Weights of a small GPT-style language model, trained from scratch on English Wikipedia.
Size: 14 layers, width 256, 6 heads of 64, vocabulary 4582.
Architecture: RMSNorm before each block, rotary positions, tied embeddings.
Training: a variant of Adam for these matrices, 529M tokens, 4037 steps.
Each number is 128 + 24 x the weight over its row's rms, rounded and kept within 0 to 255. Layers, rows and columns count from 0. Numbers have three digits each. The size before them is the row's rms in percent of the matrix's.

# down: layer 9 MLP down (transposed), 320x256, rms 0.046, rows 292-319, columns 128-255
# gate: layer 9 MLP gate, 320x256, rms 0.0531, rows 293-319, columns 128-255
# up: layer 9 MLP up, 320x256, rms 0.0557, rows 293-319, columns 128-255
down292 104:142082122094149159143163133123121095106146137108101103106133146103118161113121140089136086115099125136154136100099133124141179084128133119117144115170079110138140121146121121108116127159111147146103121101116120171152114150134137147083116158104132130132153149126126152132125107103114129115113115135135111124146118107134092140081119120150113079132133112111139166148113086102107147084098
gate293 100:169125118112104097088110115135109113133172130077106121131132097149177053118108132166151123135148161118088130109135155132141110137113137141141089100122110127089124151150134133129116132128128147127126143114128147116094099146125104201155121117143167084119123171164153150153104142064103084113130082147163107133160141162143137092127110127088124145143090134116120115102121148159112122077121
up293 095:151108088118122114097114132186129158101111109131140117129170157149120159120111172159139138172135116163106146161137115119138105167143115105144119116188108110111145125151123135136111153098079156125092130143137120120130134128145130133139117186110114150140138124106116118110154199138152148163133148119146091102120170138140150121158157164161127117124093122123130141097099123189125172090069
down293 091:139130138125150118128130148109111171089089129117120126095116108163177131149123115075156123138104150075126133130110095149162102141078138155138113120148156136120178115143122159157165091151155147136131162138129100151124169157113151134157136134161129133109084123154081161167114098115141108095165102132097086097158120126122172093089134136135110154141118121128136150145075163155106128099125
gate294 100:167138114131139131111145170123125165123129143120122131105100143119125098066142072117130158139105168139122150138101085117127082145131172125166087115085104154111159131111127074135145159121127125125162094102126129127103126147083125124149142060124143088136126130099113141088124124150116136110121096090117138131136120101124082131153069105110136112137104142164165123145111157133153067134112
up294 101:149167179127148141141090113117168121127106154116071149171150177131152175150148121161104085139119107079114144159168188133108140144140129088125116111179133159177130128184159128123120080101137142106090134130125155118116101137097133128123106180096133123147104094114118106127125144125104100149100165150162135136100146170103131145125119150080113116121131130126130149137123149108094120135137
down294 103:083141163107096157117101097130114132102124127107112118154134144170161085161095151090080153110130124105108145149110145121149107102149112181116125127159117089106132138179092178113097105091116117130141109117121149148102120179144127119097133166131141109118147158113121138114146160099124150134133121135149127153104127123121114107097143091154123132109155144114163104107175123119135107162136
gate295 088:149093134140101109108110141135149150109139115112138111185156143124130147093091163118099095120136174129145122067121105146140108126179086170115130103093147117085140134112158115121113109108161131151132176148104155127099150123127094132133094144118153128080127161140147159158116116134133142103124085125186115100118120133120180089133126158100112130118073137147156113095091149108154127099163
up295 096:144122098106151132149131105121116090117123103143118112092120115116137114083151088116116143120175105147084167152142168143165135119129158140112117169123110103138131149146153149143116151130108138149154059127154108143106125140088120140130129119103108155146123140134077122097170163125098152112107127104095140165152108126087090110071120112094156098166112089141119162123125079163119107140119
down295 091:095131120131182126141209112129124106130072136165127115116116141103145116149135132108119143169080123127128135097145135142153126113165145103110106133153148152141144114142164173131152080126094162102161131106113122124127160177147129115151121138121121122155135122131112165094109130182117140115104115096095136124118126146115126123129157130152104138134153118081111147109169132083109127152156
gate296 089:133069121157155153101148159146139133112140139137155130136109123151151133116124130113127132125151102108085109147076150126074148112153128090180119173122179118158109139088154108097138125121114145115149089099136081082125130118121169107102138113142090112117138129138077136139122138174142110113110140105144112110127134137085128134139129195094105114121080095137158141119087125132122079126085
up296 093:107172130150140104158123134146096127108171130140158159156132133109155108143136159109117118141122189161146158129138160140108149115106128128105149128138136102104155123103157133111137115128171159135108125180135112165107093132142126109145148131132132161173130152131146104147123144128107113148132149175115121135135093162150132167096119126143103136152135160131111118162098128119141203152108
down296 093:078142167142126097126168115087157121142119128154119135091112151114102152139064100133154141143117142185142112097130137120135101102093101096098134146130117111118126086140115117120127109152168150177090142121096147145170118174140146133111131038149123092135109117097115190120131155072109138141144107181098134143117101115141132139153106110164132141141154137110073148133098129098136121119152
gate297 097:151114114123153144145136136153098105177100088121115114104136154148130134110123127123092157128122149129159118106116114081137108107104165129099098089106121141150102124123137131089135142129135124115134111147091149111157123091124136088126108110114174092087165113137152137114160101120143115164081114100153126119103123172122143118110094185091128179099104094092108153062115143118070128147122
up297 095:118127154123133115098148113110131153123113117140117116128140116137181150185123078115141141137142096135106183096137109087156138160135141144125173151140164152113177132133148149145113110108133179137171125135124117119099125154180149113151125125143108184130133103115091127085096138098134131131081167128133132157097140161157075107143149101087125110092111126152117136098108135132099082113152
down297 102:134154151105102088108213132106160151104171083105068101131093093104107165141122138123132165133121094119107159090135128115146143128126109104122119110121092125167128146130154146115117141079120119125135105120149113107124137177147128125125115114122110123181121092067137126105134104144149128121136142109141115212148118117157099131133128143111157119077137139163102136138095122092165112134091
gate298 094:110134112131149123088089157130100187144118134180147154114159097160140119121141121125105120110141137147107100152111141095133180111105115138136083151165136133087148120133139097114160154136178086154150164103136123144135127138091128133131123153128188133113152145131131064142121140144124115145178111118125108143101183120107128165159139141131145110120108135103063121087152105168148109128159
up298 102:136113118143173173157131109128147139122141111140107181127148134146093138115157078108161141153096124124136134150118143100130132100153104154159124141106150106121140100162147078116127143153176139143118151083137103132136144113106097146137138159144160142112135145073139139094168076171127172118196115167124178097147108094087112128125153138147099153145133125105130125100143123142108127164102
down298 097:144171101131122195190000146157141160141143177118165147142121149124094098135133152121113104088159091123157126113134149129118111092096101125139115110098087104100131153144102113123142168141133126099135102074117139134144099112127118133130133149154134125152106101119156113156140148121115159147160131131127177117146138104146145167137111155128156113133116123119172123125126122152111089098155
gate299 101:116144114158110183111151168154115130128091134135111123135156108145091108103145093125135112142105119140114128144131139183148139084107164154149135131114096133112147149167145110092138132137130127116135140112115137180146106165163094179167143103118083138135146092078157149139121096087123138134096112107137145103101132150160104102161122091138107126129128132145094110107116134089126102144093
up299 097:127122096137136153170128103123121103103158112125126146167141109100121126104194193153141102119159169168150139142110126142168106101104115152086106132124106111150153122139103154119140074163142124164123122125118090167141114160166089123117096119113127188151120113111196108111144160134110129132144164154131141125148150116152136177139141102103108140150078110141066123116124123126142143137123
down299 103:124130162120124125121093142135068130110114124113101135129115131189105103110131129105126172111114083129135105140129150155146157124097119088177140153119109099131115104152114128135093149108144144111188134148122121095133148159158144140114154158162120090112139118122091181138108146082124103132133119100149182084125111142142124058094170141135150112121129139133104090139138116082117077121082
gate300 075:150120147210148113126125134107189139122110127151135170090132113162175137097146163144114160118106151146122109153166122134092130144125177096093111122145148128093146122103097158105142121161140098133150142122096134098127064120140118156105144125135140159063109123113085077155101128138116124118135115091103119125149157142128139124122082138149124086124100110136122068135130115148120119143149
up300 087:117141113126140122181152109127157072147157097165073158141149121142138112119114070125164187134149101120159147135118118116088133146111127158121134105128140099114110094102116116146160137167095124133135128125107150156174138144163111132117120159126140145137120111159116124090117096137090112136087133110117107105139137104173103160091179126135134122147143133120136114155123167136138170097163
down300 082:142120132168136071123101153144155136115169145143149137089140123120132131092126087119121100098127110118128115105180141088113123155081149103152144108172128111114143147098069106138128140159111063106108104131164124100166119125113148130134103124131141146102102159114119117146108123074133161157103105135109129094150158127109145120096127143157125153125130100170132083164098123134116134066159
gate301 088:126121042147131117134131139132108155118085120149153151159168164118131175065144143129142086123091115115151133137111093126116096080137136143129096108091142094111164125123117131138124146071117131131122141134105096127110129109159126155163090104154106149071130124165092100123155118154105129133129103101105106147135086156127093115138126135100139117137134092124122126119108126099127144059068
up301 093:125137105114134147102111100101151113116141174127105168138152125118122112151139127023110138117110143142089149150119153118124126172159157114118074155161079140131175139140160100130154102141131190132152157126123145117131146128133138119140152132130124147121092147105109118133117110098108084140133190088118113151153174112124090101113144169133119120149137148090114128152117129123143080114154
down301 086:155159107154159110125118148132114151095103143159151161061084161113111153103149119159157153114114167129111116158143126116102106149177136099133140132132096136120125096110161116121158092133142145133140146125068126083132098147117115092136144115153129137102104085114111129137088071108101115146169174094084120149134154161146128119095160127138130133170129096120085117133142135102105098112169
gate302 089:130136134156131186132100132155102142125120115137148177067133093118116100119072143128107112131109104158160128109109136154138099131115100125129124077104124111138120104114137133102140155174143132143101142181136117104099081110127156124169109099111115123100135151111120126176117121110099149154148135097129112105181118112148105177092114156129126138155117121093118092139144124156132088132111
up302 096:123150104144135134131125078135165089143131103129122142091145131138165120095153128128115102090115106149158157094143121166121146137115142118111124066148092118105097106110130109082155126106113162151127179120127179096149109144130107147143133147125135106135079082141142114116172112133121114147150173091116147093156151119118128115081134154089086125120100110116117135094136125168112131124129
down302 091:139099109113112146129000117159143109118156128114132163111172141114112156123136122134132096115140155140173115126127147094127103107111126124163118145136147093119122132092113134128113124162144140132104122111113106111145138141112149099151139124139144143108115141147147140115111124122126145123128112135135117140142140127141137127110121143126137114126137118109113118149137135137107127143133
gate303 117:129124116128143117139130186124137134092150135117090120160184109114129133110116141160145132130127113089152163076121112104141103139143175131125133103124137162102148094116113121111114107132173199111144124147085158148065111132149094125137107105116120075096126103156145088100152145160101123166138170078162113177135163157177126135099144124143116085157170136144142121140112105102151128070142
up303 114:145158125111140168114113158108155126153113132129135123096122142131106118155150134096117095146100139107119102147109083100189160129138123075140149142152133153117137138149134140144117164132142105157088105120113099171100123096099118112138150136113148100153117145115143105164132100128159131140183139134097136122068065114108128125137133118126103124144076123139173114132132115158128179118125
down303 110:181151132149132136154253127094126095132150160094108117121113140147116079123130127107138118154107121064146142100130142104120120121093154133138144137145126097123149156124158175164108137165123138097121138104117154125094168092113092149118125143080107103155146141168098097146151126146170116105138157138118132115127157134121143113160162084155086122143153128141133094120161097136130158118123
gate304 089:183143090097137126134088172111131077091119104145126135157138120152118101086108157096147136155111136121115125136108150123173107109167095129170095152104121178176125115164162088128152104127142165115151088098158104129091112087107104131150163089147119112134127146075185155130117123142147097120132134084145145117136147113109174071156105137127123126103147111101144139128148168149145100123128
up304 098:146115205159120122109158136165126095150184125112122134093111108107137107166095141156076125191100125093128121113125127124101146144114159135117113134175083149099116105128092169153119150157131144103064142108122136154131132145170125145165102101098148135138128152155113132146090121105107139125130160160142143125106155145167116164108111123104131128088082108187141128133097117093150120124115
down304 101:109099146097101135084115148120164123150120118150096156121141162100162167152138117140149168137132167163152132116092146109104173103139112158126082124111112110115123136120113154154116136162143109132081153134148127129126156127133134153073118156107130094201117114126139106130149108122103110123161120121169170148137097097141100134148141140119129155143091093120122140138119102140111095149130
gate305 075:144099095105128135166138153127125118131120084181096125132108149160104120162132079132149164125141100085149152121137160131142136148107156168159136103106131140116118122131126064119157135117109136127108136135128122127088110135115072133109135086136162128076114109143121127155150140115095104101104109088113128174169139107125119156053152137138167106156112102121122108112096111157099137138143
up305 088:144103120099122167100110116120096208153131153133143096117092120080096110151108109120147121120137129097137156122111104100105111149122095149127096120093114127130107165116118118134127130134171120179138134144107166138156114176120106120163114130130105128137150135136089112097081173056115117111087135131117140101117107163130126078086136155080127145130133117119166102135123135149105150120148
down305 077:108145130087104159116181101136102118098122108115089103145083135096124092152100163138119118127131136116132164126113129145155108084176138162105115126104105110116092130118157109131082154115076122148146135142110153146096138115127118128132099119126152135140147138093154132111161135154111123074110131151188118075092096143095120143159132118134081149114100136120149121073140113150122110145110
gate306 108:091104123115170110111131097108129098112118088126116131100114140110169141134129113151119087132124122135129146143112127132139133118115121126097100111165138094113108141145141163146093156157115149147068131123109149159134153106152158107151121132088092134112105136102148156118107109131167136136196121156096162090124100114120121129102133161103140166127127124118077148158118130107104100116075
up306 101:159147105139099118092116158082119158145083125141143089125099114132130155164137122182148093100172134149108131148139122150142158133155093056119106109110147125117149145152107128131131138082098149126150128144136146127129104139116123135156128138089104098098119120078095147090132106058128116123134117149142131105093141102142099107120106152106138118137119128128109149109136091100126084147125
down306 104:084105147133149147151091151109112165132104162162123116141119071117145168096078106126120167105132143106106120136158127103140159096133109093163158141157104158096133138074161140131125134164133156159135096146142084177149119128129164135141139119103083176119120130139088157105139134128146109138155120091145124086170125091133178151139139141134094193134107148111135117132113131124135174146105
gate307 107:145151135148110117143142156142151067152127093163175110112103151110143070141143112098126144118089131119088138130121108121183139081134123173080134107167100123159118083084147140119119113148140098134135096156159140150103121114130143111142139103136121192101134118107163137145116109136142127122111137111124135144143132117088155130088117168116130101110064087148133127187128110129160151137128
up307 094:181099091162133123123137168114128092155166132148095149101106115147135098177120155130148144120151119110125154092162106105111115130110120163102135129106133176075126094098160160122146132123157133175104104142150127134141117148124145067122114121128147145111128129151127095143087127100145110118170108156126146172149085100125158137108088131113131165098106115127103123156128075214127161151155
down307 085:142160120104121167114034098127099142116090122093127129141167115109138117099124131139118087103144098141153106171098154147119155128158158100127105109126113100100142131133133108124160140086133128142108144092090128109140132092188109147147145167149133091148149156134120138108149134129105147114119135138120142161118140119097105126130111090141155134146144111093143124120147122126107105170112
gate308 126:172105159142095142082136170146170148128166151147074162112151161128149116149139139118127118103119193158137153125139169127160100132128135125136153098139121142156158106125128159097146145146140172161113197128118124103147087127121113117164131145102126142131152126165118131101110173126109109152128132193113112104116114135090144127140122121111147149126173150143109142144114129135145121129159
up308 110:153159150169100110120135119137102144111173144116145133146119099116129140138123149138106140141159162126127146109120121152084118148166155124161152191093115151145154152094091071113134128151162103147149124166159152120103081131135123109145150124157121135127118091114117115163103106136140109148121129123124131103095170162134139168130125154143129100127127121129073091080098108111095110099147
down308 111:083189143112119134148120160079122153101138129111121149157161107109118154132153075110148100184101088097101098090151117119126092105118143134142115148117124105138123114114115133168124088097151126126128073130106092121129104110094122110120105114143163068134106078105111126123154144098130180104124160101102138103101150111143110119119137102158139093168098087147130117144131138089134080142134
gate309 101:137135118121120122151105139145142114106156135120153140114113113130129112108099070110150145127127147146121105136116099128135128159117151104170092118092170138124157148124101112107135139140139150122164076146108124145128140107119132119106146150086193096135151127131125102102120096129108139122125116090141138126124115100134098143102108124174145108135157162096172155110111098179144064079142
up309 094:110161079138127109138142098142125163112102131146150128170118160119141126146153150155159089112141128103129132130112106118107140106142163165069101149112157144173104128071118129137128123140152165117131122101131169151069113156102147127093106119126120131158109124191104116101160084162163113149131098136111161110140131148127135113139105087145114126081111147109127098113151121123156118102073
down309 103:121103174168162098153245140132142090145165127166156136106190158134096137133103098171092119113128102118123137097139124136109113145094150156153126134098126172150151130110135091141171125123150080131164096134133124108146138121144151100140130165124126107129132156092162128143137153116140105121125102143108103088131111118131103134136102094148101125135132141180150113094176151144127140123149
gate310 100:081150151127140080088129113127147114095149129160154113123122144165124164113191118117124112119146112131104144169131137139099138148147153126146151164192122112129132167172119157150091094170146133110112138127132150136091098121126148133110129116168117143164110126139140131147093103127190112155184116142121152141088151142133084162139135114131107149149118145159109124168119126065146149106121
up310 095:116121139121098108132095115139168098116151113133141114096113143151133160106140156114108118128122101157110113138147111109097096145132136128121121171146129098128124162098147124131113152124108095109171135108135145158142169105111139118160202151111120132182093106124128143114112120112156142141136085107135101113122102114111113121149087157119083097082124142114144174147121112089154101109121
down310 081:128139099116112165115255112132100151155074122109133151131131080096101084130111148160131149142131133106136138082143131128143122120103131129124130113091140109118111098092138084123255145103138130127127121122114159099129136157136116127171109141127149120124139132144106124113160141127093138123145129128108129144110117145124140115127101117125161128134117144111120130081137120116109117135126
gate311 128:149146087092168145152119093083144147171116156120114138157154124122113105146144127147133116095140109160139120119142167133141136135157107123155107109178109140136103099165146102126148113106116139119128154085112144124139087125095141156120154118134121152100100119071118134139139162158128135109083143095128114128079171146158112098126112130161124141119093138146124101130087152103162102148099
up311 108:125116117153102136158113139163135135131122140120137098131132105083131131134150165119155092107106100089101121151153112136131120128084147143082144104100128121146138144095125151114119110121098173095128134121171108143128132150115144182112103126152112117136147066139143117158140107143126107145156138097134119115126172108183101118083129119121154144110086158146132095122125101143100123136145
down311 114:128153120120135176109141135098147172116099091118166133149110099125161108126173117114136109122120146085150120174133122149088096154121139096115127110174108072168115130150113136166127144163160173097139103141129121136129121130135156119165122115130174095091153168125126123151140143135140134171141095095124089147124116157110159135110153150129131137134112122117148121138097174163127107145156
gate312 089:114098153134110141105134120126113126143099149138130135141141161114186086116119143148115146114153145122145102084100166136129150085130138146110148134154093106123116129126146096154110142138127094138084126088175103159142152095138127193119137081098121138114137086132116124093099089114090121126146108161125128118131100146170116093110116112117142141136137109125152134124174176158099113093118
up312 100:136164122110123113131140116150135101146111072122157131122123116118090146143099111159108113109113133136114141122144133115110152112133139103160149132119118113113173086097130150163147101109131144104145088113099147116117120116136146094147124158163111133160120135153168123136168178090114128197118139142097116153112136174077121153128107139115133129139113129116086130119103103119135152122143
down312 097:123155148138126144119146105097156127118107110125107106149123154119132149144161142109170114147101167087107147149153105143152142135126116101119141113117123142135100107118136092135127100134160176152116140141143162143112082153103176088122090118146119133144126112135106155124101147143153108129127097153168115115131160152131151058136130091162146130101142142110125146138126127125116156156114
gate313 109:141142097131152131174146087143097108170106065125102156151129097120167148140122123109144202178134113117141132173124141105142116147123102132131092122121141120131150116098113132117120124104108084131116097094095115105158105153109113123110113097158139110134112155098136096146149092137124144152085160135106158131191120148101165143139121108105080132109116118146139140114104199103116114141127
up313 104:091116117148135105144141153147138160140178093135147118131099133140115125096128148157110131099117118154120158113139153163166102145091097106153152149126118161119112136147145140164134117124109148133133149140128165126117097142171118134125139198131126109114206114121159088168102123128132160146145150093122067116132160174127142133099141140127111098122130116097128139082125126133133167100129
down313 106:148133120120125150171164150147109151140074151137095123125119123095152116129117130132153192111114124157129114119123118149148061087135156142130099141158123143148134137088102135120145136145175095128118097152133094089109170165109138131115089139174152111114135134132109100143131145108116128081155151120167124128147170144084101141135084114123119155133066161146121150113107132143073152135117
gate314 090:121119098112170156157119141105114102112095118163084191117166138150097118110126079116109125180096160191143152156097122140129134128123149150151087136128148133122132067141097127109180116127118148095104105139094102147118108137106145139145151140144135118123107126136143123138142098122081172156110111167133106121153137092115126114158100103126154144117100110130073148101138158162099082112132
up314 093:132097157140139124091211157114157115134136136092107140176120123117191136162125127152171116174150120111142094139111166136136152149118073111121140157119098153136170125122170116130113132110128131181108119074116129111148163137158119139121117095123091146120111111093140110091101151159155105149146126119133131103124136121140123086124128132126128146111113124141160129127165110110110151148148
down314 091:146156120130122165113255139111151148130135131141122132124132110115160129113114100161181131182135112123179130132120160105131095125118123149106122141094108111137132115136150149115221118132117133139134103147144134119086158129147155155151146159150167098125153125094129103155130099124120142118136145117131129028145123142165114149134114124147134126120137119084106148126190156165106102141124
gate315 091:139154103109117111118118106131150139071101148133104165095179120114124144124165095115147125141099119130156133140136161188149136120116157133154156142128096109129165119133153105122120150123139124145141112113118112111129122192128148152096110155118111133153143143133149143138089106138151153123164102108100098141136107090141094127130112106096147140165126148160150140149124162144105157135186
up315 098:113140167136116157094115151147136127097101173150161153127102129122138115144165078141105130109116135132114183166096174151167147145117126186143150121118118112117152092128143112122118116155154156111143172088148126130122117172147150123096148146148139101124097138151134111155125101142100094093177108153078104119104131134193135121140069108106157124156122090150098115157141129140108131138144
down315 098:110174104094109118146083143084111149135134129138130152098163132100095157124119150116150102092134111131123115156121149126102126119125135161157120125060138124152089144128117097092098163156114120107146118129161138111178134072111112113110106127124141124138137148096139114176157133115083155141133136143151128113071093109155130171189129114150119094122129125132140135121121120165110126157127
gate316 085:151128105137199109106118118099158118146177145098136170181156089129131150104137112104116096126078123109122112095132131129133168158092168112142129158126122142153122158108122122136087179097129113131121091164118142155136111124130165132091154121133105154108136103177114122105137103143113138161098132105113152152116117088126084115122132130097114117155138123133152109149110141144124151122106
up316 090:112142123073159131121135115126127142189136141097078153133091100114105126156137174159115132085098171123112084153159146142117143117138097133106169118144096111140095121106103128131121100137134104100140123099134098119149113081109173135109141144095159117149092108117096089159121116148096099138102095155071126135102137161121131103167098157114116140132129081118113148155137179155155130140157
down316 086:120148146119163083140144176093156124138162141153134161108133136148154131109138090186127081104109153142104165116129067155124108168127138095108164108179165110142131129170129159141136106092084123125166095151121140132114113141061168132135151143094131104127104152148146108185122123068103170190098132122083118125131156151113109122089155134136164088135165135145128114128083126154089096125160
gate317 075:149111166166121146149061167134129127136171152165110117120144137122134119113111155116127122169094145081120110177132145119138082155179142111148106123174180126121104158160143075118113140136136134126167126149156116098101120116148155116120140144116101105092090167104135093109128152157104146072132096175060153118107109123129120100110129111102112125136111157120148127162132127118150104121159
up317 090:136100131151142104145164143128139089100129107115133120114114096130086133098107130139097154106110109103133116154144128108065127140134132119145126122130118151146087106128128110120145140159109154133109139130141129130181155122120143104155159133096100122114133160155124106154104111145109081091098126168084132196130169152121139126119134102126144098144138138142138112148096134133092095123118
down317 080:137129148104131141105179111126112143155132114109118110137123129105109122136100111149126142165136127107169130077132114144119117099180138122108090153116126133093150124134142149150099071130106150124153172108136129152096165141153139122162136079096144153183160116122156138121153137147137084098134124136150089159082130128132133131178098132111106131149124133123129181116166134140154131126138
gate318 098:140160154125144115123135140127118153112160152125098091153139159086141154106135199162122159122107115121107152193066139127156121112133138144088138124159107117141121167172114144089141130123134166134138116153093126128112125137115105189143123149130136146128155142150124093118160130133166099097150141130134163114083136086158144158150114131136124096114084101144171151104149113096140101129100
up318 095:131107140189115129085134113126129114132159146191155140095095107131110125101159114089110106110143216135103110103108167170153115139125124125153097120128115128146115142130089175110128165122117127127184147139157130135134153115117137112112152100170123133127123128159123108130132115097164086160159161148181127133143141134106115104157077096091117128109124133107113140142135083126088155103137
down318 102:097107123118130143148189122112116150131151152151154115113140146105106115144128092127115170131130116110171099094175140110152158144143124129143128118152159136125112128144129124115198122112147106091122160121087107151136151102097131132113103121116115119115117147082147130114173095079095128115098124118119152090134165105097104104133109134142102138151101134120113144097126139164123153159162
gate319 082:134160120137117092135108152128107095114103138145116140150147135134180140106130127176141144119102124124126171107157162156131131092095140112124092117136139133124137161132120123104165178172149157160162121102138103130097154132106151176091117165108109162131108190128149104137077114121118098122102112114130139142096111118087153090129139126091125113123091107127096138129151093119127136066120
up319 094:133167117131097113161130152147113094108145113122120125072088148148115135087142124149119078102103129165145092119150153168121117142117140141124120122125146093129119125116123124157113118101132118113127069113155132114113130172142133153146133148157076100109130181137126139116147121120117173107057135147080132136116127151106121173130112122127150146198094119123129106124113151131121125114133
down319 091:156147124116126080148179099112135104141129147112120128160124154097119180141131162114134114143139145090125132133106108121126128097162145141090073127118151210121129119097156138191103114129112134127123096144162123144100137133162152124133126107087139148174137100130149141154115117125113137084123148146143084116100098137150146141154131068052094172144123105150131105116128139105129150134128